Each number is 128 + 32 x the weight over its row's rms, rounded and kept within 0 to 255. Layers, rows and columns count from 0. Numbers have three digits each. The size before them is the row's rms in percent of the matrix's.

# o: layer 6 attention output (transposed), 128x128, rms 0.0612, rows 82-127, columns 0-127
# v: layer 6 attention value, 128x128, rms 0.0786, rows 83-127, columns 0-127
# up: layer 6 MLP up, 512x128, rms 0.101, rows 0-6, columns 0-127
# down: layer 6 MLP down (transposed), 512x128, rms 0.04, rows 0-6, columns 0-127
o82 101:112203107154168114126107101173095183122150173074177069142162153184105175142177098134164142138109104200173123078185131156108121109111096093122126107133102178110146095134152121091107139129155073105131111172188158110146132102106135104123172126118095148095107132115087150118168106118087126143146103137087165077106122077118132175139167114084139108087149161165167043087153121099164060118142
v83 104:117073107153086066147126161114195136102092106087113135164086115118133128207109159088131121133179117167096092109168128179123156130148127127193180081101102110106125131170175092093128133123066112196071168099148146074125171102111119125137130137152179101127137121189101145088128095113080127111158133194181149120121159185127093114097120137094096160124153085134108085158176154145185160151121
o83 108:151118143161088145130137115136142087173156191147089058134112142129107151087120158068076190140122092137113112123130076143110122097118117103166176112115136138076129131164133136051186197112171117108123133156121203092134098128125055156140141137175150100147179194154097147169154078135143106111126162146191105158131086155094133097112149097102118097164088074130059155104168139123106102161121
v84 106:190120109137095113107059105194147098062149073131101124136128113145126109131177152106114143143114141094108186137178170133090120142160137055173129147141164182218131092142102142070150162113100137136084153117113121165063194082159125115158155166123160137131134108153104101157161127101115148135134146127110068151075143108100139158119112082124080125073087119181154177112093160182150134140164
o84 093:097155103070157100181111168178098059147192142169093109080131136087122175119136111128094170139083151110099157127151076131092146140142137078113094167150091141147139094097130121097117139108077122129102110116191143106111152155142160108128151124112057134045133159132146161145196120105123135140158143143204147116129082092128118203084160155178103150084098097167157127117134128200092094146160
v85 105:137146087113155124100129129132103190124138092096161062166117055112143157139126104032090111089091146095188166180156106119134110093117131185109100103085134121178192187169091132119137093115147136159134130128104118168112149134120081111160112122110178158162118135197103137166186128180105090082130168113091117130104138105156142142126158140184066125111181092150161164137116091085096099111088
o85 104:161192181149042139160118127112072144137103117096117145165090091117112107117086079129152135163097140185110125127180069139096118156139082115069109080174117154145140137149136154110095146138153115110064088111225121107116159144154143141169115147150111148095137145158160154124154139116145096124085185161110173141126087112104100080113161058157116167088099108167118183146121103110086200144154
v86 097:199093133133118129127124148159120079142086122114204137108096072134151109075117146097115108102134124171144144164146128113202116155198073118157128163106124149149145106107139091093146129159110126146119223122059144163076065133151137130104128156137109173067170082106058104113117159060123106075142146146153185098121152171128119132119125105066144185088098130114105143114136153163115125167097
o86 099:113127167077072106099107092145072097147100105183166069143129084109094115128149111187099144123075154153075129137167152115119136141135084079133140133148139143138140074134181129148171186135120165132173119125071115127160084101139139168134098130108124108119165116142069147112154161121109129164161144171153174184041170160140110102101069148120147083152112108156157145169155138184107048078165
v87 100:082088123137111074141126116127096103161145129148153148108126144108164113133137115153074157114222188082123129075152130140112118109108131174129113165074111043122068122154186133133097145174150099164159124166124107084154131135136171159079159150125157095146162097084070032066105143184134102111125189143115088159141165137101122156154110149161088132120178168095110134128171163113111168131134
o87 106:107091120106111141173118162107097051139074096144160157163159134159119092063121104106071161090136123061115163147112127102128157107121128084133116117153128112153060121188184071154127115122153153147097120136089092127114092149162144136145134152141172138145121132191107108125103119187142115096059138171177093125150101159102109123153113145131173148137160170199054198198142119088137155117087
v88 106:155102112158157114101145104134181129100149162124127150117170143187127125129152109132099170173136215097134098127112177144223114137094134144141114167119227110147110125126124140118145123162110167090124128128084129091177118155131153161137123083158127109128075106131087129166087055073097114119128071136115126098130151152082069051138096130140120134055215183130134144106137132094099095136129
o88 097:134076136162162148151128120145078140128145081129185123135222148147148143157112112087110163190125163132072163119142147151148157187091160147104148126127173120136140067101142127094157105102122142126136156148164134119089123096126185109084105090122124094103081161046114141116073125062124161080132080192137139126163106152129173099147068117134154148087163159109139061149186083099069142120122
v89 086:140162147133147187081137133117091093113092129081135162104080187126113179119123158132124113179147178133177042155128124081083089132084141116156139172098143101091094103155188141163102159141130144114049093132134090109124147105111138113103143130144125029120178155113143158080105157111099100187138131120150123114099152175186147118161122150163121123143137109091082188128184158056137147152143
o89 088:131074150149177115117144111075205091164082148174109160102159181110165145089195148162067110136168106155091117149122158124101087153081119108127162092142083093149120160100180140173102188150155138147124079170134144117095133107121165090079140173113105123127122130138108083166104120097094125151089100133139075085105121200091182150122079132173146163116117105126129096130120086196125176128080
v90 104:106129097138143085155145163182162060127165111149161119160166109131147119175134131072142149114156124159145130068096119119166142111076164108076144113070170096114117130166112156131175090164146131115168136157122143149124138166175115164139126128138090104099142154174122151160078084115122111070080132151165077200101151141075110127030092135147159124122169102149155151144161127068083099168051
o90 112:137111110141076090154123125187130146171107149166140105134042176133092115139122111135095146162186133132123116172089099128107181086076098056097108082070165126112094150169162179149099071160194119148091156118149067106123169125154164188129119134106139129119112090193064131081133167132168152110121121117134121146158135091139138130161107155111172171080158115073089116160183132099147147118120
v91 114:144119183120184130089198100186108106150165120116121136132086096129081175179101171161193103096167122134110172107153082131078128113110148093127144146136192120133143140129124212140090129127132112107157167097086130195126127121130052099150128152191095130129121108149200139134135115103133164070135181148138171138153091110103153108126163115132168163130078138108174173148079070139066130147128
o91 110:141124133148116173132097110138143177162109115119116141177088092114173159145112143122143095092138088116175147124103101170130149150149140150120105084133166092139097113110151146096161069112090134058172145095158124163122156132164119138144094094103103170194068126082171103122110180082041098143099175082103145111122186155181107165109125195096111147168103135109146116127101089226134134067148
v92 098:168056117086096166122111133166115156117109142120106052158066058135168090166134150175167108140123071124129123125102203072119152145173097100156121075097132155064135166147153140165126100097095110075110130115157104143100111095104151135124158160145112149082085102147092130169139138123129163135211145158096146102114136160085141144142143169068134135182135165071171129103133088182102126088120
o92 097:180105139141161152132133130143097110128129115087152081119059157134082110175169194120078061064095088178162141169120169158166124107149114130098180140121192139080095142120141182155180100081110181119145106064080195123151129135115132136160108152151157107095115130118151179134168071087118134162198086114174147075120118138146102153064125099099141107150096132116150128075131116121120131136109
v93 104:118128129188126144160171096058169095216130101171114124106135091160090053151126176125162155129093116160169084109116102113111097113080198174180142120108090096123104130073151116145104108154115140140161118195134134173104150141119093161102132172173130150091183111164082123181165146122151119114081114114168167130150092136139156052143132165143084181146108116141097102122123102113124184088140
o93 098:148119165099127143137137092175112162161161162161164112120131087143158076159090081139185071143123126087169128141105069131102111099098146087162142153138127057075114139132133166175155145099120094117161138134159129097119141143124102113148130177070156168197160110149114155116110108160105045148104127151180171078178098060140150107137161129111147220093146144128126133064090141071108112095113
v94 091:147189100199100105148206127122174099101117120187136131129115137132142129108151177091161142058126106140142068105122204112124180098170108114103113150155111055151133094200117122153158112133139142129209137141103068121113137142132121154188154194109111092103174089168100158144142112132126120103153163137091110107115086111119120160115123110115108125135203131172100120147108156047168091140138
o94 104:076160178113106091172122138148181174173105101094141095114087086161141090121143173135074137180059162103110128117094136145160129135112141062111111122163137187138133111106175142110113127123103119151153141114133122102066099166128173151108153165132161089142109092153110070168101134173160109116070147135179163139089139109173118164117118093123113179126199068165106138174149063173097092066128
v95 095:217135130168120147143109147145143128081123138103146103099107141108139095075136086157108159142109079111160084113188137131112119077092139120107186113099107146100126124113136178114160121155134160095085141182130149192142158077138161104140127208078129098100158141109109050166143169133112111077102124106171093107113125103085117113166170206160151098140072193153091175163162140126133190117121
o95 103:199111162113173112122138170156119087119115131116104176097088104135167149132143112130134158050102149136183134104111073146053151133098111113122132125133099110131135118107165191158135151135113101181112108181096170132132116138098147157136113098078155141105095168108099095152172101178111049075089171198067107111122079103122127151123115073171157123099167102176141166149148129079175184163133
v96 108:152100107110182140122103096130165139125118117159127213092108153177160111047202068207101167171132139125133089131148153127105155142108104110161123126137175112129106140121101102116164101124144120145094118137092089112102132149086098111130188154083162138134156149136051162115129112154105142097102126110099140105205127084064164106133141126163073201101112149130067207127125109124081103142126
o96 109:134132130061163085211146100092148145124099101127120145062162142170103069148169059138152082109133169172099122109084098131123104130092156147143116229140096132133141114133184084128156154167121161112126116111114127097127118166114146170131138173118147156130108112106128141041089101098110136132110105196135155117185170165110128103150087108127179161153172076088172150118101082101141139158078
v97 106:169080111144146177106156134166130123118186114142168091161061184087113129070141086131120089103122073157174175081137131096055100094132087121099105147115161098118100113128109132122150107158117135115117111164157144148119127140108107151112153163155104160124187142069093158098126113140118097174255135124130072140162125137155109181120188043112135144160097109140119151118193120117151136140113
o97 100:117090086073149154092216105115135123146122154135150169149098183088144126115145176149108046114142096104137135080114133156144069101086147082179124082137131152057094171109165138202176075143111096129128101125093122133145147083067177153158098174181156128079154146137126112132090142109107136100135211134160158142126121136088103119156062095164119138163145150176154098128131121131113157121127
v98 106:156071182178097089139105096158115154171076086151094115166089149095152116089087162195126117166136127135126108136121128150137108104166087156152131113074090103065170067144165148079110151104103148079125123176058122151123141098153078107071223157111170066134101137095085100105124139118127138186146097163143143140111125098144178126111119090101100169106099110140127150153130104164168151089150
o98 108:086119153122121135050137133197137094098136152160155130095088117096162116101149164129109096152122071099093109126084101164149120107124158149153104125180083118093110113108113150112151139118076067128088131132121071134105176185113130118146167164123128125110175134100131126121145160135028215162153103229097158210125102141135099165145159136111147129120128117110123101124146152166171139065179
v99 122:114169111116145124078132151120135149158158106154168153155129176113080181150168110124143138163095089123143127071127107066086137125174141056114115172156147147150155136156109112064153100132085155152131097170107115156134057171122126134112149187140152106074132138078099149169140161091148127179101138075067068155095077155151128170184095085150145200095117121133184153062095124107118134113139
o99 121:072158170052140180163139116124117144167131119143138132125140174137123092106122154144103102168128082196127155084150142066099134140163148166101078111138151146152131151148122123092196090122133115151061096123138099116099101171111134114115076170162116151105055067127212145175096136111149127148082155137076165122165128128048121129153123066116102148150149113157163100084171099191143130131103
v100 097:159185170121179131047069122089129122148111078119054164095125104113177131111133129115112133121160113138120177137080137147112091170135104113114159115123133172179128105197112171165140152112131088106165120155158100130210140102134141112113159121126086122129115083115142137190140103122096198159081105155149105131150105133095109145158095160134188120188104118145136207085113098171059142172088
o100 096:133153128098152160117087091151175166044195143108141193117157101155111157113159129164124106133122171117103095119097146096174129060177173185091125140124167105175131095113114113121098085132115128093163195148116117135159129184131074145140164083095137118085092081095172170094106114124131133204091108138140138122149125140091095138161077122105061124160140135070123114148155140108205132120079
v101 116:129048157128077091100159079149091112126118113118174104097170162078098106085142091061183122167136142082164149088106155157114148094104096119181106135125168142108077155106152087059160127123074183147072158089112106119138104124090177151107124175154180122119153119097079085125109151121097176078150156133137107132116136147163136111137132116144105192088138186185152107106155126134194108153132
o101 120:109102154094076154141140168131103062141116092109153129157120156128132136083105110102122100118157145150158166096165143121113140108132107073159145116159220100092089154099188071108161133133122134101110084127144122132127087070091119120120192141182085157110118142161121160150125099106109165135135107164122113144126140125155115134055169087109183150037080167157183182113164115233129110134126
v102 104:096124105112145087093173084086161125102126127175186118085118081120118188118100095127149104122118116056127119166153175082151123190138064080116127111151090189078146137130068143115166139144131152107163132105085086182148101152127086099144150193141120093135127142123125138188109115109081096167046143082161152083154112107167087161114167093093156122147098072133187123156126105125144096130153
o102 113:127121115105106161107171083092090135180114114113133112129075117175137142105154136102173095124115054185170091143071136092196143146146079100102140133120074132198143085109078176171168136099096160151088160078153103132115067184120198121105178135141116133118075110102164171158110083123164131155137157119096148196112122123125104166116136132133143149137128145163156125111110097201097064132136
v103 103:136167091114135176169175075176148165166148109097099061144125107148138072112097132137180091092123117108127159146210179083136084127174093130133121127137139166101158118093155156145158098084102126140166101065156076155107157172140087098112097122091096100109183137203162115070135137120122090125126194120162129080125096126176113162139115133139070112126062079089175147141103135114132123147149
o103 107:132146127132159089133102081156168143170170080075163110151110100106118075161105191114117137095101106171130062151141121163114137109138093097192150149129076144189161106064115207139116116137082115125141099118156159117143163144103148114114089113123072119124179106133110124093137206107119081164131187158139138155118123083146111101078151130169092083142059181101138142153127198174131096158116
v104 114:149129152126121146145131128110165140122167179132164130178077124127152168129138099132098126120102149158112178058143110098148170170097116137146187130100138051078138103102184133148174135108058122087154080150119096134137095159139133118136107123151091134020185091090160138197082136146130102178179035102120094123143101097177101101140132162120150136136085123154091150091138159128103146102096
o104 110:110136149164200161142177046106092130107185104156187125122117119079102089148144146164123109191126126092103138131134107127097143129138189136147159116140222129141076108174117148161182119159119060137104151119082120179143155127147123157090073070130155146118087124122145165129145116099104160145075110108133106132116125137098103116161071102110134116121210152187164124102126059111098119094077
v105 102:130071065086134149191142178170109189111114144168140081118153175144128133117096170138100047131124156127105126033164164117188143127163158166107096132112108124167148042136119137133128137171174111128137118127175116097122075119159089168072134105122145114136072143156159151086116157136149105114083148138128105124124148192118097131133059107107109081079144119107066121111122133090124128189143
o105 099:153110108145087105135173146127136160123117107140129132156158133062121108090038142100115122164119137109129165123142147104198129105079117145168166136090106109107142101152099129172133146124106188113108128124166182132094087199117190107145145121154191083132174119127048109103093139144138082125122101109152149176172124082111064113159119139090176143190090123179061125166144063135081155147145
v106 117:094139114130166180085121019084144120100111126160157164103112101103144121123102089122161174172153153164141152101078108147089110116128151142115077143158137153143096113139137116125184104156148121126050175111100085114134073101154125135113132192113092098185118156123181112093117116156110149166103127147051146145127161070079113129161091098161092182100155164119117072193130154101103141113071
o106 101:086165123109063160200082116103180100127117134134174173119158115139123098138122109137120154157085099187083116076140138101138113144127138152113125158173204194076148117151199097132130104172173122168142068093165108147100096128085136084156130122092122163171098043146101132149128106096160144115077105145094115174143151154100136103166094109148138105167077117054166140142098127117167154116140
v107 109:089101135108069112129131133178101126057165166168149106130084158159161115023097113156113156171123155149127196066132130140063131108105101086092144117118179065077126108097145167150170133130151129158138104151115123179137132106116133158138088123073126174105140149081129100133113152115134111122180110084168105105111149140132097144139110117166128079094102116123173209157158175118103205169134
o107 111:105094120113117104138173149167061082115175155170114136094153136129158089113139131118127112170121149132131159090116104098104154090120178109105113123110157173103017114120120158140080069143176105205106143123073130174178162154104153147094076148142119142111132145117090042119133161119180185074170127128126089123117144102130143139106122157131129092170140177120166090174154139145128198118069
v108 101:080126086069175094061094132111068146081115186127128147127141127116192155117183080120088149168091129156154101189118164123083172143067173111208166125135188130095118150122185105086118165085157160159117122158151096108170141116125139121106200158166108127110120161137101164118093138125190154120150091102063112136116119146072142122104107157155129152152161143145108138117108133131089185114115
o108 101:125047119107154138232132149115094113159102118160062152097150152122128092159052148101149129156210141169136119078119124174144089203110159096124135110164188140126124156119116157082156140127169094091155139170086112124164109113143121082109104180113112080112105090093118115103151134122126134158138167185128111145152159083165092135140091096126138142050092093093140138196110121138155144105135
v109 100:144128159084079094107143119153157141125081150134113173156086153170116161069088159180153120188097145114140093164178179181144112127143083145096155155143082157168169034140135119119147106100072164108162115102086100138167118107182102135087191118123134135103121154146147184086141107147122150145124092144120090159112109106119107142118233083107092137180089157104124165118101160180124154120120
o109 100:113129163187140132159110109146118095109176113104095199092143129083103075114072132094108105138136126144077135184144133154131138120165101160133101148129109163185116101141095137118130157064140108122150144120090098070067118149113170157126156144097159127158133148094146195127150141119107159104107114162055141163140126108137072161163121110177060135112088132153131142176181130216168043068120
v110 116:093136145154171200103101170173113156187135144121174129120129136060156212077105145128122102126102108132173162119124125097169147114117113167092098145132152108131170140187117171100118091149084127148091146142132173171066112143090115107101110142144144093071115112081116095101079113116085113181118097080173173115120153176092148126154137080188101055153118163095115094170152131116127069110165
o110 111:149144141111099152148161133172153149155131103125163134164114117083081192167094138136077095078149110150117153093134166100137121165198055105175145097142124159130112151178134115142117097159079155183122068177073162176129126083126218116068087095100107109132110109134102124135095122138151165138107143089150072109110114170083178106086162122147132112090107102170118093168130165137149182094086
v111 100:129120153082164164083184125095153107129123119110169103148110181094140087122164126141170164118106141147122127102110135073161170123124161130202124083165160128152164186140126170169210125108166110126140085118056089079109153149098192111137061112094120151096158105115132083095167122102111140077178098132143075105152091090122100139133113136113197088176144120072151144135143150159145098164068
o111 087:122145148156152149136103080107159176072130118065158126131103155130136066105165156161076107185099181135137123093169153119116160123097176134175108118158219121085143142063109121044140118174099154101157158109130168119145107143111066188139094140056130165157119133133085159122126107078166116151101145115161085098113139131137059132099137148110106055132113147149145124182141173131121095156147
v112 101:145065101145137155116147122116099145123088127135102112103118135088145081090132080101160139129171178101192072146116094137108078093081087214161126112154132139112095139140135097145117118118184133155104116165133083133192139134113109121109109122088127160180106092111106224107091156120061141071203133132142119104107188127098111105180172193098103175118173169114110118131131160164144164114120
o112 107:140104160169161167147120136065102137159135133115107114098121121142159107131162142095126126136151155113124128114139129054121113044129135160140146163121149165030114155170141088135126045098103142073183135165156136129155132130051124117123104135154138133101160128155156140109123185158143124050131153213052118136113105166173172078095155090119135131137112108115090144185107184111100166084123
v113 118:147143123141138181071178122090119164141118112118085121151180116054128131096117099083111085132125160110163122145100124120149149119069108101114148121166130117092151129120147146169147089146166167120136136104089168133114161092102075145156067098123131191130132163160127125085143143164100130105209127141078096088136178061136177134125116134114112050159137094069174176162075145149134221161154
o113 111:099091146179154121067081122117099155098127135060096130135165110144148132173114157126116113158155196120106112118134157071115143079082100159131132082142126173094146153050128213110110159152160126161175083110115138152166146079129108121115066052142124066078134138177137125113161096097143151118121156160099108190059103103153099135118158135159144105148156196156151120168110148143119179141120
v114 111:142115092091118072095108121127144106113083126128109129127108124132166103147178154120056149154142120114087176107075111122116166081138127103169151183146104165087135101175132156100136127154165137195134138114086208126112117138127113218139181117197172129137083159066076145147095136143176131096104104144121080113143106128197144204103174107104090154139145139143121113130095076116103200135151
o114 109:056131096119116111115157108234067118109097170165166155073139130159144100166137146099111121129181130150134153122121125101133151093080145121134173107117179124131126111181101151090128145130162124130099147100060140127107137131101148132088098162125068083133076152149140088203129091211152098129101168119181132130191172090123099113151133136111179104130176080067122128079106154150131127108173
v115 105:177112118144100103123091158128140145150109100110145085176111098161153112178099104116148195137091090154192095145198186088132114153060060166108161157138101125159160139131110100089110100115170116149076112168092121172118134128153096104169107169091093088123170148124101139187100150128161117160167123138180100133175093185120097118078150133086147165142126089116149124187140127178178062136115
o115 107:199131111142117127122074151148089099186114101153160125100018146128151114119133175122162151137087126131135094154077127095112118146126093115174148180168126099064192122165102127123203044105154121162106175065133163082122125129129117108108129196111124137069126155147063169093153160103156113089138119160154149133082119160114151122124091126120114114138108125106176089143176122181148136111158
v116 087:051164151103078120153134090171102082110109116122134129142152116148078181128160149170173149091074093128109147155152163124166160129123151110074109147132135159110066149107110112134132132052047120143141113118094149109156181201054089147104113140104132157150156154154122193160153112088111096124163128148070134147129115093124147190229138136143115103139162140119151148138117172153150085179133
o116 093:087133145144074105129173082182140155233108099054093105147147137160124094151105162139148120105095105175165122088118130132199162133217149142111116131114168188162113125101146112099120108107111118116136139081137115043156165118148144129151168124139119136084124124123128187153136070133114124107143114128104098061105100116129108086133201127160165077151084083112147158107187167120130106137099
v117 122:177159094114079111106141038092153125173108150134156140121120115167055149068129129157085127146101109174090157074114142151179155104113160134150077165168109177150138112140091132174159142120111183174110172145103114119106130179129153185116188166157105160129078100133113179052147112121133138100115131118120146142190188125125067128108143076099131132120170179134119145128127132114114058179116
o117 108:125121061158095134122075109123175156111133098129185118129169098198159128109141102123130099116104160138083163132169182096185117146089089107113134184130140168134111088189103098172081125155086177129140090167137128077078129148113138129141097076124109104096125112118136176129140096090081151106164122141123156153184113132150108086103093140121122189087151099117185151130171144188112031189143
v118 123:199184139120160108118098244123129135131153148124118153137103118104103157097122148153127156115106114168066031095111155095185088156153192106090148162132096135108146096152118222111147131124150084140161160148150130107128133096098162090090124093133054128097123083138162097111098126164128134125115169137195153146132080131109107138118076125085158105146136117062143121155162143119095106146097
o118 108:144103155113095142104048154109176180122122119151142137090087115113172160123170154122071128121169163110119108151140183142164044112125115179144126101131154121155175099168114149130075146166165094140188207094129129164084131126146104156116092094082191106171166158125135163131125124138059093145129156094133101177128130111050096147146063105137078070110132111132156104175124101109153111117105
v119 112:082126170099087164077136080094094153134139107147085155141175120182156162086132139161147084090118132075099170127093111133088180137112191138127120053104159097161133145117173174175110160190098140163150096131151152121130175096138110106136132134162133164111161079148059123101139151126177151120141131106172094131115122054149135101149094085149119090108131128119103138086117087112125173060217
o119 106:083133103110088086169145134109059129096172146108106124170155149090123140157032116129111112145108149117174142147108071147107108110147143139159136171156126096137107199183089127146083097165091125133134155165136098156156151118199127140193093118174075145107142130123152138108123140122136112151089095152125083102115110091178153083139111179096200140146161175118125127121027157091139160139069
v120 111:093115084145160138079127129152124138137137059096141136098072155144137070142213123116131131103160175062160132123112137205057056063081177111102129134117165135104053143143140163104128109159129171107125140149129168115122149087131106141086132141107073099142139142152123116162135124102143129077122104144142152141114100176074123102164111160143148131075077203117142111147129183094061142105157
o120 119:138092131070143155121138161136113134163154136109135156128161145156120096205121125106121132152132108132189144080127101167040152101145101129105098097134178059084103153132114149145107117152152167129182101138134184140092132075127102124125136125113076127167125136161138131112117170106141104107148089152157126091168236197081104098098101161131115109111106115132149114039098155072094193135183
v121 096:134139165083155111167114033124128129118122070183137157121183187160136154124139108152144107154079132142179124123166102136074139086076151138093127173102161144132124129129142086167117128099142113140113069138131048133157093147108110141118163131186147095113089079212082131081212122125177177111120120084099138144120135142160142088198149141140095179153136116067147132117106140118125092094135
o121 094:110093155103168123200116099119127173168136173058123151136180119099164118112143066141107102179076123158158109107087085125123098121134169129159085165110151172084151205157113101167092163066186102096118141141128113120067108130136128065090171131171142148104098110105134175111138105130146102095123131172096139129172171155075152114111193084145180104134145129117119145047126126136097145169113
v122 091:174117162142136161111162054089144158081116080088087108148205143118108116109208129178096083122093170053137187085082132111123112128173156162096137074108141139156172108048151151114131180113170113104126142146171175110117172137094136118166145111151135177131135099120117109083184143089151131136149159095160158117120134077176112098120081145127085125134178131114150119103132115117064156105114
o122 104:138107098092141152075152174150146194096169101141174099170116126076139149147144082118170074123129178130179119109133089069137103048077167128148131121092161047157172164070121195146137118173112146082152114130127150130123164122156065098142089127134144142104176187082147137107119182120132095092122126119146126128144147082146074077158114086115156124124145148144149149099076163143080145158155
v123 121:146195101088127117155108159065117065147126104133168083082185136104112139139106162213135189172163145150136070116078169088076109124130124182102145055139100111171131151145133105165163144142140123130161149177143074104118121133116139112140154126097128071105050148087160123079113151138170096180104077123109109083120162162124172113111077155122122180131147153141091123140125122115106136193131
o123 121:140136098179130144201117153099180122108103125101157165109085157125160161098124123132175184169121125131152114125124198079179136138095056145094098179103093070146148157115146095102130081133099106169146142108083127167130121106155139118159096161028163110155185080102082100068152096144125133151160083140113134132183133174090128144136108082178162138119101152125067143124165120116158099120083
v124 101:107112145152104114131174174121127102149128168201153110096087156176063119105177104140089170080143145114154132123093115150072120093063122081153145119169178117104137122106123123106168125140135005111077118149114098190128103158144119175100106117134085090087093097110130145104099136160176067153147156072133135141142140097102112157138158169081179151110155091113125157122182140133151120193136
o124 102:136128120066172186145172101116163114105139132156132114080137098138158071159107119115085118130167139121104188182126142061138138121096152118078116148131174088086104108103145104117111061137122102177185208077152171155071144119137184137093100126113190129160088130162121133138158108123158148112100168129166168157089147180086072086143150128120091100163171110128130109129167057131089153138085
v125 112:144034109125091069116102158157078114109103119132103109127083144132154084093129194140109177101118129139115132142143130193151189135126103152150125139152103108135082137125140128132115118123147118195140089160075159102051163064119163127137174158151180098127187148149113116075095147127117150145132095205157091153151083083144160147132163187064171159129116110158121108177155104141148173147172
o125 112:126126077132099075112125144160086061106072196110076111092081138160160051127104173106134164081110086087135110124108088173129111108102151116169108176192119098116121132137107096176136134109166098177184137097092164130161163147156137210142162139166194102096163130154097134113138096114099120117111105160178183136160115144163151136112110187099175106085097104152148118125124124120184117102129
v126 093:150066101095170119118132155135095136143115140119172130155128181129138126167130117063139099148130142171080102133166151132129158132068113128100141177105175124119103103079245130154116097127149123107127124118156153091093059141106069150156137152191178112123146127142129094155131096148122107082156119173192142174129098108178066115145166140135097083118211139096104079072127168155093096109145
o126 100:140113138090145128122119098143058132208136126078119190178114127087108064108062143103119133185121138119140190189125163165124119186140152103161115149100130151142140128128095136085154197144190154138129153100087090142111133094167115109118108124165132124105158186131126080146102100160190113074025150111120104143168144102118168132128114116117127140124103093117159108058171116101106082166156
v127 118:120068133111162138141096114146096120174165120116136103049112123110180115136099191141124171151167132125085130169174137158138122142158159179121159135110148142086107165098176100181133126110150079147109104179102132135068147116181122154066114125169088112093179080146134161063133128122164110141097123108191145140127136178096118141129113139126089134085132164070106065171230128154107115134073
o127 110:160061108117129125138072104090124112107164119155140116128100103099123140094152137094104151052171106202087096110115152159133108141127128070131122163070103128130153044187159140131136134145116144127176135157077131157123170085140103120127140147138138172143181124124103166099086115130115102074126111133191141079155167165146145186083109150120150067152110149152047170161176108124139157212119
up0 093:119133120123119146103046115120094116128101136091132090189170076161088190129077176148075091151105189117113121112118122079180111144188118172134171158121134113136104195185165097185122158117142137085120127136157111105148141096123140115115088131150065161135122071120142137137118030130133159118152144104137173156148115111123107150075150090113123108127182090175124124045099153184138117156152
down0 090:159078081139170111162158127116125141160135233192127119129081063091175097087091156119163117063132100155115137103155091131146120184059134144185163097114108131132124147165162063078156150122142129128118121176118125138105111070140129111125151176064129129157169108142120093103125147154104155111209075083127096197124093113161164101146125129128096079123154134112111114151170157138138114145094
up1 108:135192140116103076085111136190163089152062165113142077090089082100144097091108091149096143088150122125104126094123126123152191156128181139135111138173130144162157127159102120142099100189122152120151082144093079119146087119123123102113078130158144157107137124065167074097106165070154104136196124167131097101178102195150111135078148176132085101145198093100126134084124125105090110135173
down1 099:153144125106116175101150143151112104112182140102092165146162154067135139096122155103120144124128132064038157135119132155191149214102129140135124122120105104175177106139112141095094140171156128075128143122102110106182177109077164147106111152178153111184100179100162096116102066108164149115142107149116149101106126157142120064087116055164085160064172127158129176067104147144151109102114
up2 103:173125174109050124108140110109164132163166189164157085132093191113112176073100110075107081139146117105157167090113126140156125083080115155158132097157121109111135102135096150143164145153100190102160130090159108150167141083142100092133094117178082185115078166103176131103202159056129172211149123130152115146158151123163156094151087092095110106130126155140118148171097098141113114121104
down2 104:163089115139173176106134108137134133141145138119174155122088119152136127090110058144087138133144124066131135090115149168108102060119097168106119187086146156178168141154137132061128118112102118164140218127151117095105143081137161137141184107060170162064088151115151123143068133101151167125195107195121102132181130123093155059150112108096110116091096168121127104162160143179128113130082
up3 097:109138121119126083065160148140137146130108136128151166114151116165105117093069176172167149133167117146092098118124095160112129134180199185106122154150125122055120181188171151155069201134094092109136111139136102138064164153125093207105139094116134130112115080151153098164157065139121099156153096112118090144099123090098114159078180111084197135159089107160160169110121168089143117135135
down3 090:109119112178188139127132096097199133226189123175132079112111133163114132154149196134148123089156066114110113105092134119144111130142124159135135067071116137085140102141132138098139147131140153114128185093084127105040073118113143152171168128149146111189111143124131094165080130179098119147149077031159129067128095146092148097163123125173128089125146131130132093146113160169134139108143
up4 115:117109120162120072113178105067164141048142119126102186126136099158161116146133107168125135134148050133126089169103098105134116135158148149093106132104170166122062189116156119183127088116177138077104084176158150145138138141108080055119121124153141163107088123131127109106122131143131075124117060096103154150154161101119161142094098152165133097175080169115157115102157158203195166131172
down4 118:090152131104057124165125135114150144128100170064115106047150174159173075146161193115144124107138137101141115096096147126147110139107149127117123114126115110048129089046172128136132101126159198145126116125097082119125121076122137134146127094099144116120118126183147116117129084086122148139218152157092142209098160226139113168138123148134078111151098177120136162162080171137122144109120
up5 099:162127140178128148150085137089096164108087118103075157112105160069145113144159159132104098169129089173100089155098075176126125187084124108118159082144125110149125146115136136079170131105109117116165090129128150106107169086170126134149089189064129164153099138094155118090145164151141138140105132194114168142156141114101151142136074127147119112158036109235102145104160097116188180095100
down5 109:106143109154065097100136172145108131143113109136169081144120139042161160136096123100180166155116168139119082169082103137123148191131092160099074107115134125102138126094105153106118058162161117155142130061161136103060139160116156144127129149168162144139189147145124133165122150135158086137129136118099107105100148104074135180095146184191060198122180124129120109074161156090152075124082
up6 091:137140166061118078071159134157135117080134080120178140152128102105139159041176151080126119124163101172118109092066189158128127145147190115157178077132110106088087107099097135130167101153099093139077186117143121084168136132166068099103116058103175129127187111142134147137132151162073153162161169106140147121175178120103104123173126145109156142111076118148183137143152113131151120104141
down6 091:138148173088174093114132094105143140142097103120074142104133150098206105142120134095108111134161167139135093093133131105163108156160129106094158139125061135120106082135125129162166141177143142077088146184141204073115129176213129066190118099101133135156112112146119112147145189191090136108163133106123112136180103134130052112090117173142090132129160074037120131084152145140099139134128